Weights of a small transformer language model.
Size: 9 layers, 7 heads of 64, MLP 1792 squared ReLU, 118M parameters.
Training: a variant of Muon for these matrices, 652M tokens.
Each number is 200 + 30 x the weight over its row's rms, rounded and kept within 0 to 999. Layers, rows and columns count from 0. The size before them is the row's rms in percent of the matrix's.

# layer 3 attention value, 448x448, rms 0.0757, rows 94-144, columns 0-63
106,198,170,173,209,224,210,165,190,236,224,236,227,182,190,219,209,219,133,228,234,218,236,203,219,124,177,200,262,154,243,152,218,186,252,204,226,218,192,172,208,173,226,200,189,137,175,201,228,234,223,156,141,196,185,195,211,149,231,231,147,201,182,215,144
110,235,212,223,198,232,226,192,236,227,168,241,214,263,195,214,213,162,217,263,152,210,163,210,233,158,229,220,189,208,257,172,209,191,204,237,223,234,203,207,218,190,172,208,163,168,173,184,219,179,147,212,231,177,230,206,168,244,204,189,200,180,162,123,209
101,197,193,223,192,210,140,192,277,240,217,209,185,192,214,230,245,202,198,219,211,249,218,139,200,218,150,158,219,223,208,257,193,183,252,210,226,190,202,189,199,236,195,178,197,253,204,256,198,189,230,182,176,154,188,203,199,176,209,238,216,234,227,176,235
106,216,173,211,177,189,213,162,206,228,228,206,206,268,226,144,183,222,161,184,195,184,241,202,240,202,174,191,226,201,202,192,173,208,209,175,225,218,217,200,219,200,203,222,194,221,219,254,211,179,236,153,186,157,235,204,210,212,228,235,263,149,209,195,148
117,168,202,197,185,195,210,165,122,243,201,189,197,173,167,229,209,218,254,255,203,222,269,199,159,175,189,205,208,189,220,146,224,231,197,190,211,172,209,242,265,168,200,213,195,233,234,244,149,224,173,206,281,167,269,255,243,221,194,203,235,160,217,193,211
106,238,168,200,195,147,186,194,207,240,157,219,212,239,231,236,168,200,234,199,194,178,242,231,255,187,144,202,211,232,188,237,245,143,226,209,256,169,256,161,252,247,173,208,184,240,195,194,192,196,192,225,252,205,225,166,239,197,208,123,182,178,252,199,211
109,174,224,236,203,170,234,148,218,176,139,171,214,177,295,223,173,190,145,200,252,212,300,153,197,222,245,225,191,214,224,163,208,219,241,215,142,202,204,165,222,181,225,186,150,157,193,217,302,211,136,204,210,236,210,145,253,267,190,219,191,183,190,215,253
109,185,212,200,138,173,193,179,133,244,243,190,191,199,217,171,246,242,161,186,194,221,127,151,195,199,173,191,183,192,188,227,213,227,186,186,234,173,133,192,198,190,252,207,142,221,216,222,210,197,270,193,205,172,198,203,187,187,200,189,181,196,159,227,202
107,225,167,175,210,222,213,165,195,207,164,256,221,175,199,203,240,190,168,158,207,172,232,254,194,218,250,220,187,218,209,135,225,216,219,223,195,224,235,154,180,196,209,214,189,187,238,190,215,148,226,152,158,210,201,183,219,181,177,238,194,231,223,180,223
104,234,215,168,226,232,210,230,173,238,177,173,191,162,256,256,219,188,262,200,209,195,258,189,191,188,188,221,169,200,206,235,165,159,240,194,135,244,171,179,205,247,179,175,180,192,175,230,194,200,208,240,165,201,164,194,217,177,226,211,203,122,241,204,227
106,191,187,211,175,209,149,179,183,232,157,194,240,197,206,222,179,224,174,194,173,196,201,170,192,229,207,205,208,192,204,245,163,176,190,207,181,187,150,185,210,149,216,217,174,192,193,243,188,144,232,152,199,186,156,201,152,253,221,208,162,199,192,163,227
109,192,201,261,252,215,277,223,208,170,243,256,176,230,162,262,216,224,199,235,237,180,207,213,219,169,221,174,227,182,219,222,221,189,217,203,228,207,229,188,211,176,186,189,241,206,279,193,183,156,168,203,268,190,191,205,151,243,223,202,196,215,113,182,148
103,161,206,243,169,193,225,172,161,186,240,169,214,195,172,199,131,224,244,160,172,202,202,230,186,176,217,170,193,197,258,200,189,197,201,214,227,188,249,293,181,172,189,214,217,183,183,236,226,228,195,199,223,156,137,214,202,167,239,227,209,251,237,221,258
107,221,220,176,178,214,165,222,184,202,179,188,187,256,259,180,185,236,217,162,185,231,231,178,165,205,174,224,193,186,240,169,211,176,259,178,205,175,191,229,154,178,207,184,171,224,171,206,206,216,234,219,220,215,152,141,161,208,226,206,241,195,231,133,181
104,168,223,149,236,222,189,206,235,237,235,264,263,190,209,250,200,199,166,172,190,222,157,206,231,183,181,142,159,209,216,277,194,194,192,205,216,170,208,192,178,207,182,149,238,206,170,160,147,221,229,159,193,181,174,163,189,153,195,219,219,179,221,206,177
106,227,207,235,267,163,192,171,190,188,171,197,152,211,206,204,239,228,193,226,175,235,184,206,216,196,229,202,185,215,168,207,135,204,222,262,171,212,176,176,207,281,272,248,166,210,210,215,216,169,179,202,212,222,213,170,210,191,196,219,221,276,174,208,234
111,190,230,222,193,175,202,160,172,227,195,198,196,220,192,177,189,214,201,250,165,158,192,176,220,194,213,214,174,240,210,158,199,252,200,193,167,186,248,164,208,244,203,175,173,252,196,174,190,196,177,169,222,217,184,223,180,178,170,174,215,217,207,233,221
102,239,229,214,186,207,166,307,185,163,205,184,179,193,270,248,243,210,205,163,200,211,176,195,221,228,194,230,185,212,197,174,252,196,208,219,123,207,201,199,234,255,236,177,203,185,170,188,205,182,186,212,179,207,123,238,205,205,187,231,155,169,219,181,182
109,241,158,183,233,159,204,198,201,178,258,186,143,223,157,162,162,210,165,195,197,208,220,183,144,199,170,227,217,190,235,158,165,212,214,143,183,155,189,195,194,178,162,218,220,188,184,172,171,193,218,195,203,163,227,176,203,174,165,215,240,222,254,203,152
111,194,202,241,131,206,189,161,189,184,182,222,212,206,222,202,188,225,192,211,142,159,199,176,257,277,153,259,257,189,207,249,220,215,169,234,165,191,264,155,157,189,186,247,233,198,277,149,223,199,150,199,216,186,241,236,137,208,173,202,205,197,216,168,156
101,202,166,207,199,198,193,212,258,199,163,198,232,242,169,177,172,171,186,247,197,181,144,218,199,194,204,172,247,178,229,232,200,153,215,183,226,223,172,202,164,216,233,194,177,204,162,197,168,225,214,244,181,187,224,165,164,220,174,222,236,232,162,172,193
103,183,225,183,248,179,235,222,220,220,244,262,248,211,216,178,212,189,187,168,229,173,225,169,237,232,142,229,231,164,181,235,187,191,198,143,151,177,213,231,154,199,109,166,232,208,217,184,216,227,185,201,204,185,210,160,148,203,221,203,189,245,263,258,213
110,245,222,213,198,245,187,170,235,201,206,193,202,212,258,216,233,251,235,159,208,150,242,187,211,217,207,174,225,185,206,240,192,199,207,174,233,174,253,167,239,204,242,253,181,172,227,231,203,230,235,141,187,174,192,178,237,192,221,166,233,210,188,206,243
105,189,223,193,179,228,191,163,220,210,212,131,218,234,159,234,212,220,214,161,185,170,195,224,169,169,191,129,205,257,259,166,227,228,150,172,224,183,168,212,153,258,242,199,193,237,154,202,245,140,206,189,230,191,165,238,188,222,213,251,202,202,214,214,226
107,221,198,211,251,186,156,229,219,192,147,160,152,208,218,188,220,209,187,246,161,258,290,190,181,190,229,192,194,190,209,220,224,228,157,227,228,178,170,193,222,197,181,184,165,201,238,253,186,181,172,231,209,221,227,244,182,189,217,210,165,274,148,232,178
105,205,181,166,132,151,238,194,247,253,219,198,119,144,266,204,204,198,195,183,249,202,197,171,210,158,184,184,127,214,190,229,225,200,184,196,207,169,220,229,223,225,219,180,212,227,187,196,195,217,195,232,158,203,184,167,190,165,211,237,198,236,222,171,226
105,216,172,179,168,199,190,230,138,201,186,223,335,228,142,178,252,238,167,171,144,202,185,253,238,243,209,196,203,214,203,149,225,231,183,168,181,187,178,182,197,231,192,215,228,238,223,219,184,194,261,241,256,192,209,216,254,217,160,212,177,159,259,239,246
104,227,187,203,215,161,196,208,225,202,236,247,234,215,243,221,226,179,257,198,265,217,206,184,229,226,236,241,186,217,130,175,179,207,224,179,235,210,171,181,224,233,201,215,199,215,194,144,211,245,180,217,170,243,119,182,170,147,211,198,234,203,133,203,207
109,199,227,205,235,215,197,220,161,192,196,226,167,195,210,171,167,222,138,206,183,204,155,190,170,194,195,232,201,194,238,245,181,216,215,231,193,221,249,208,184,243,179,187,209,243,204,184,170,226,215,225,153,269,240,242,177,204,236,215,230,220,204,195,196
100,251,191,149,214,233,187,219,156,199,191,268,165,171,191,127,188,218,172,152,198,157,150,218,227,172,176,157,248,164,206,176,237,182,193,173,246,188,150,204,179,242,164,148,164,201,200,146,204,153,216,179,176,171,179,197,120,176,245,240,217,233,192,203,186
112,233,215,205,214,230,153,206,244,228,174,234,231,203,229,220,243,183,184,251,167,192,185,208,208,192,164,246,249,248,181,228,196,240,204,178,213,228,196,212,189,188,231,215,170,163,169,223,201,164,176,137,213,160,184,211,223,204,219,203,196,248,139,251,236
107,173,149,164,196,206,233,219,222,201,180,148,178,206,159,177,204,182,225,174,187,138,220,206,241,216,177,235,234,193,212,189,198,229,202,168,223,159,256,188,240,201,216,197,223,167,178,174,206,203,191,261,171,179,169,198,243,230,204,189,229,161,136,185,215
104,238,160,180,255,194,184,219,177,254,153,232,242,178,256,200,215,183,145,200,241,182,164,179,217,239,206,198,212,195,190,243,171,205,214,178,256,189,189,208,144,271,151,230,173,167,273,191,107,181,149,202,188,201,215,179,189,219,162,189,220,194,178,266,192
107,166,243,168,230,198,209,156,179,176,172,176,216,176,200,171,198,191,159,177,185,211,142,200,192,209,210,166,135,226,226,254,208,195,196,256,184,211,229,164,226,184,134,187,191,203,236,212,190,180,221,153,165,171,212,224,200,218,206,226,171,185,203,159,206
098,280,126,196,195,198,199,182,138,197,204,167,241,171,182,222,186,217,201,171,164,191,220,218,201,147,148,159,176,201,225,195,207,208,189,226,171,202,196,212,210,205,225,222,226,174,196,179,215,179,197,184,196,206,232,223,237,136,235,248,141,202,244,226,248
093,195,201,169,227,228,213,159,163,219,193,245,212,244,147,184,205,225,208,196,196,229,196,212,252,175,188,210,189,197,244,155,173,223,207,192,158,209,282,237,200,223,214,216,230,256,169,205,238,199,160,166,204,155,218,173,141,207,224,209,191,227,188,192,221
099,189,179,175,172,161,211,189,116,257,178,239,212,159,236,168,177,233,221,214,217,185,214,189,184,172,245,195,203,184,220,196,206,186,215,156,235,190,151,194,210,182,192,215,180,180,215,203,183,197,185,194,207,218,124,212,177,240,201,196,214,197,137,181,167
098,249,257,217,168,268,197,227,274,165,213,238,179,188,161,184,207,194,195,174,205,170,281,199,231,180,160,182,183,202,201,204,262,186,205,195,265,208,214,236,205,202,261,199,209,150,252,216,192,148,217,222,199,232,183,208,167,188,242,174,199,205,220,147,212
101,149,188,175,206,164,208,279,232,162,154,225,162,158,216,193,196,151,207,161,166,215,246,263,180,169,205,191,235,207,223,190,261,247,180,201,223,197,176,170,194,198,272,172,209,244,183,191,215,179,195,207,185,164,230,110,177,164,241,259,225,179,180,192,198
093,230,216,225,179,225,193,225,190,196,161,234,181,218,160,216,208,208,168,160,133,228,267,199,210,252,206,245,199,245,187,209,249,203,199,194,230,177,207,223,201,194,206,231,179,188,199,220,202,229,241,207,179,195,191,262,235,151,224,200,270,211,198,197,216
100,215,164,283,206,201,293,208,223,228,209,234,188,136,122,228,205,235,205,178,231,193,210,139,228,184,206,184,215,222,171,198,198,235,190,184,189,170,206,233,174,199,213,219,204,161,228,153,164,173,176,226,191,215,179,155,209,229,214,220,226,227,183,242,194
111,188,225,178,172,166,246,205,207,213,220,247,198,187,158,198,217,154,253,194,167,246,141,155,246,203,199,244,196,241,197,210,173,176,229,188,205,228,200,203,193,205,140,163,198,201,170,231,180,203,252,178,210,173,189,207,139,213,177,231,231,173,219,145,134
100,256,172,203,191,210,256,180,192,222,194,191,253,219,220,199,214,214,236,162,245,184,204,191,141,215,208,185,215,243,148,104,221,159,261,214,207,215,220,213,210,187,227,253,198,147,184,191,167,205,238,219,244,179,134,246,225,148,183,221,151,166,207,244,178
105,178,204,170,216,200,139,160,173,186,217,202,166,178,168,217,203,176,216,241,180,210,211,262,190,198,132,143,169,196,248,153,228,146,217,191,188,211,183,187,177,138,202,171,269,159,167,172,201,193,221,194,210,187,191,160,175,252,261,215,205,138,225,188,181
098,215,207,173,187,202,204,127,226,202,143,207,206,188,180,229,231,139,217,218,134,196,177,201,140,181,192,196,143,238,199,199,149,148,155,191,168,240,238,140,170,204,170,188,213,174,211,147,170,249,212,141,233,195,224,136,166,185,197,164,188,224,234,203,213
108,204,253,226,180,206,183,216,211,166,247,195,180,193,158,202,259,214,198,193,198,157,195,189,167,182,248,203,222,196,202,171,245,212,136,243,177,161,147,183,179,209,142,166,213,204,197,143,193,228,185,240,230,179,152,214,157,184,154,159,236,195,232,190,197
099,174,211,223,194,174,188,188,200,178,232,261,158,224,210,256,225,204,189,214,176,148,221,173,211,176,201,212,228,173,171,185,199,224,171,250,194,253,234,198,189,174,167,202,216,204,207,223,187,182,193,204,200,185,228,196,201,179,164,205,155,218,236,157,188
096,217,168,213,191,166,199,202,173,212,194,159,199,168,209,189,250,219,223,196,214,204,228,193,158,207,210,148,143,228,210,236,193,229,174,184,182,185,152,230,178,235,217,153,229,212,211,188,223,192,239,145,198,219,169,178,187,220,288,189,233,170,179,212,209
103,234,239,206,211,252,239,204,141,188,193,240,201,163,204,172,212,197,201,215,215,205,218,206,201,210,193,192,186,184,188,143,208,177,186,229,184,170,190,218,175,168,222,199,234,204,228,222,234,179,203,209,161,169,214,236,231,237,148,234,214,192,214,181,132
104,211,199,204,222,218,225,234,159,249,194,210,210,209,279,212,212,190,182,227,176,178,183,195,199,256,230,258,227,222,165,217,201,195,180,206,283,164,214,200,169,217,240,164,182,161,241,190,231,211,175,229,216,241,229,199,235,229,130,216,192,202,210,215,264
097,214,219,221,199,196,249,198,271,187,163,187,233,145,228,200,172,177,234,205,197,229,199,168,202,208,190,214,188,190,245,158,188,183,217,221,217,206,192,231,202,247,248,114,243,216,116,188,199,192,184,194,185,218,158,250,156,243,252,182,222,177,204,269,283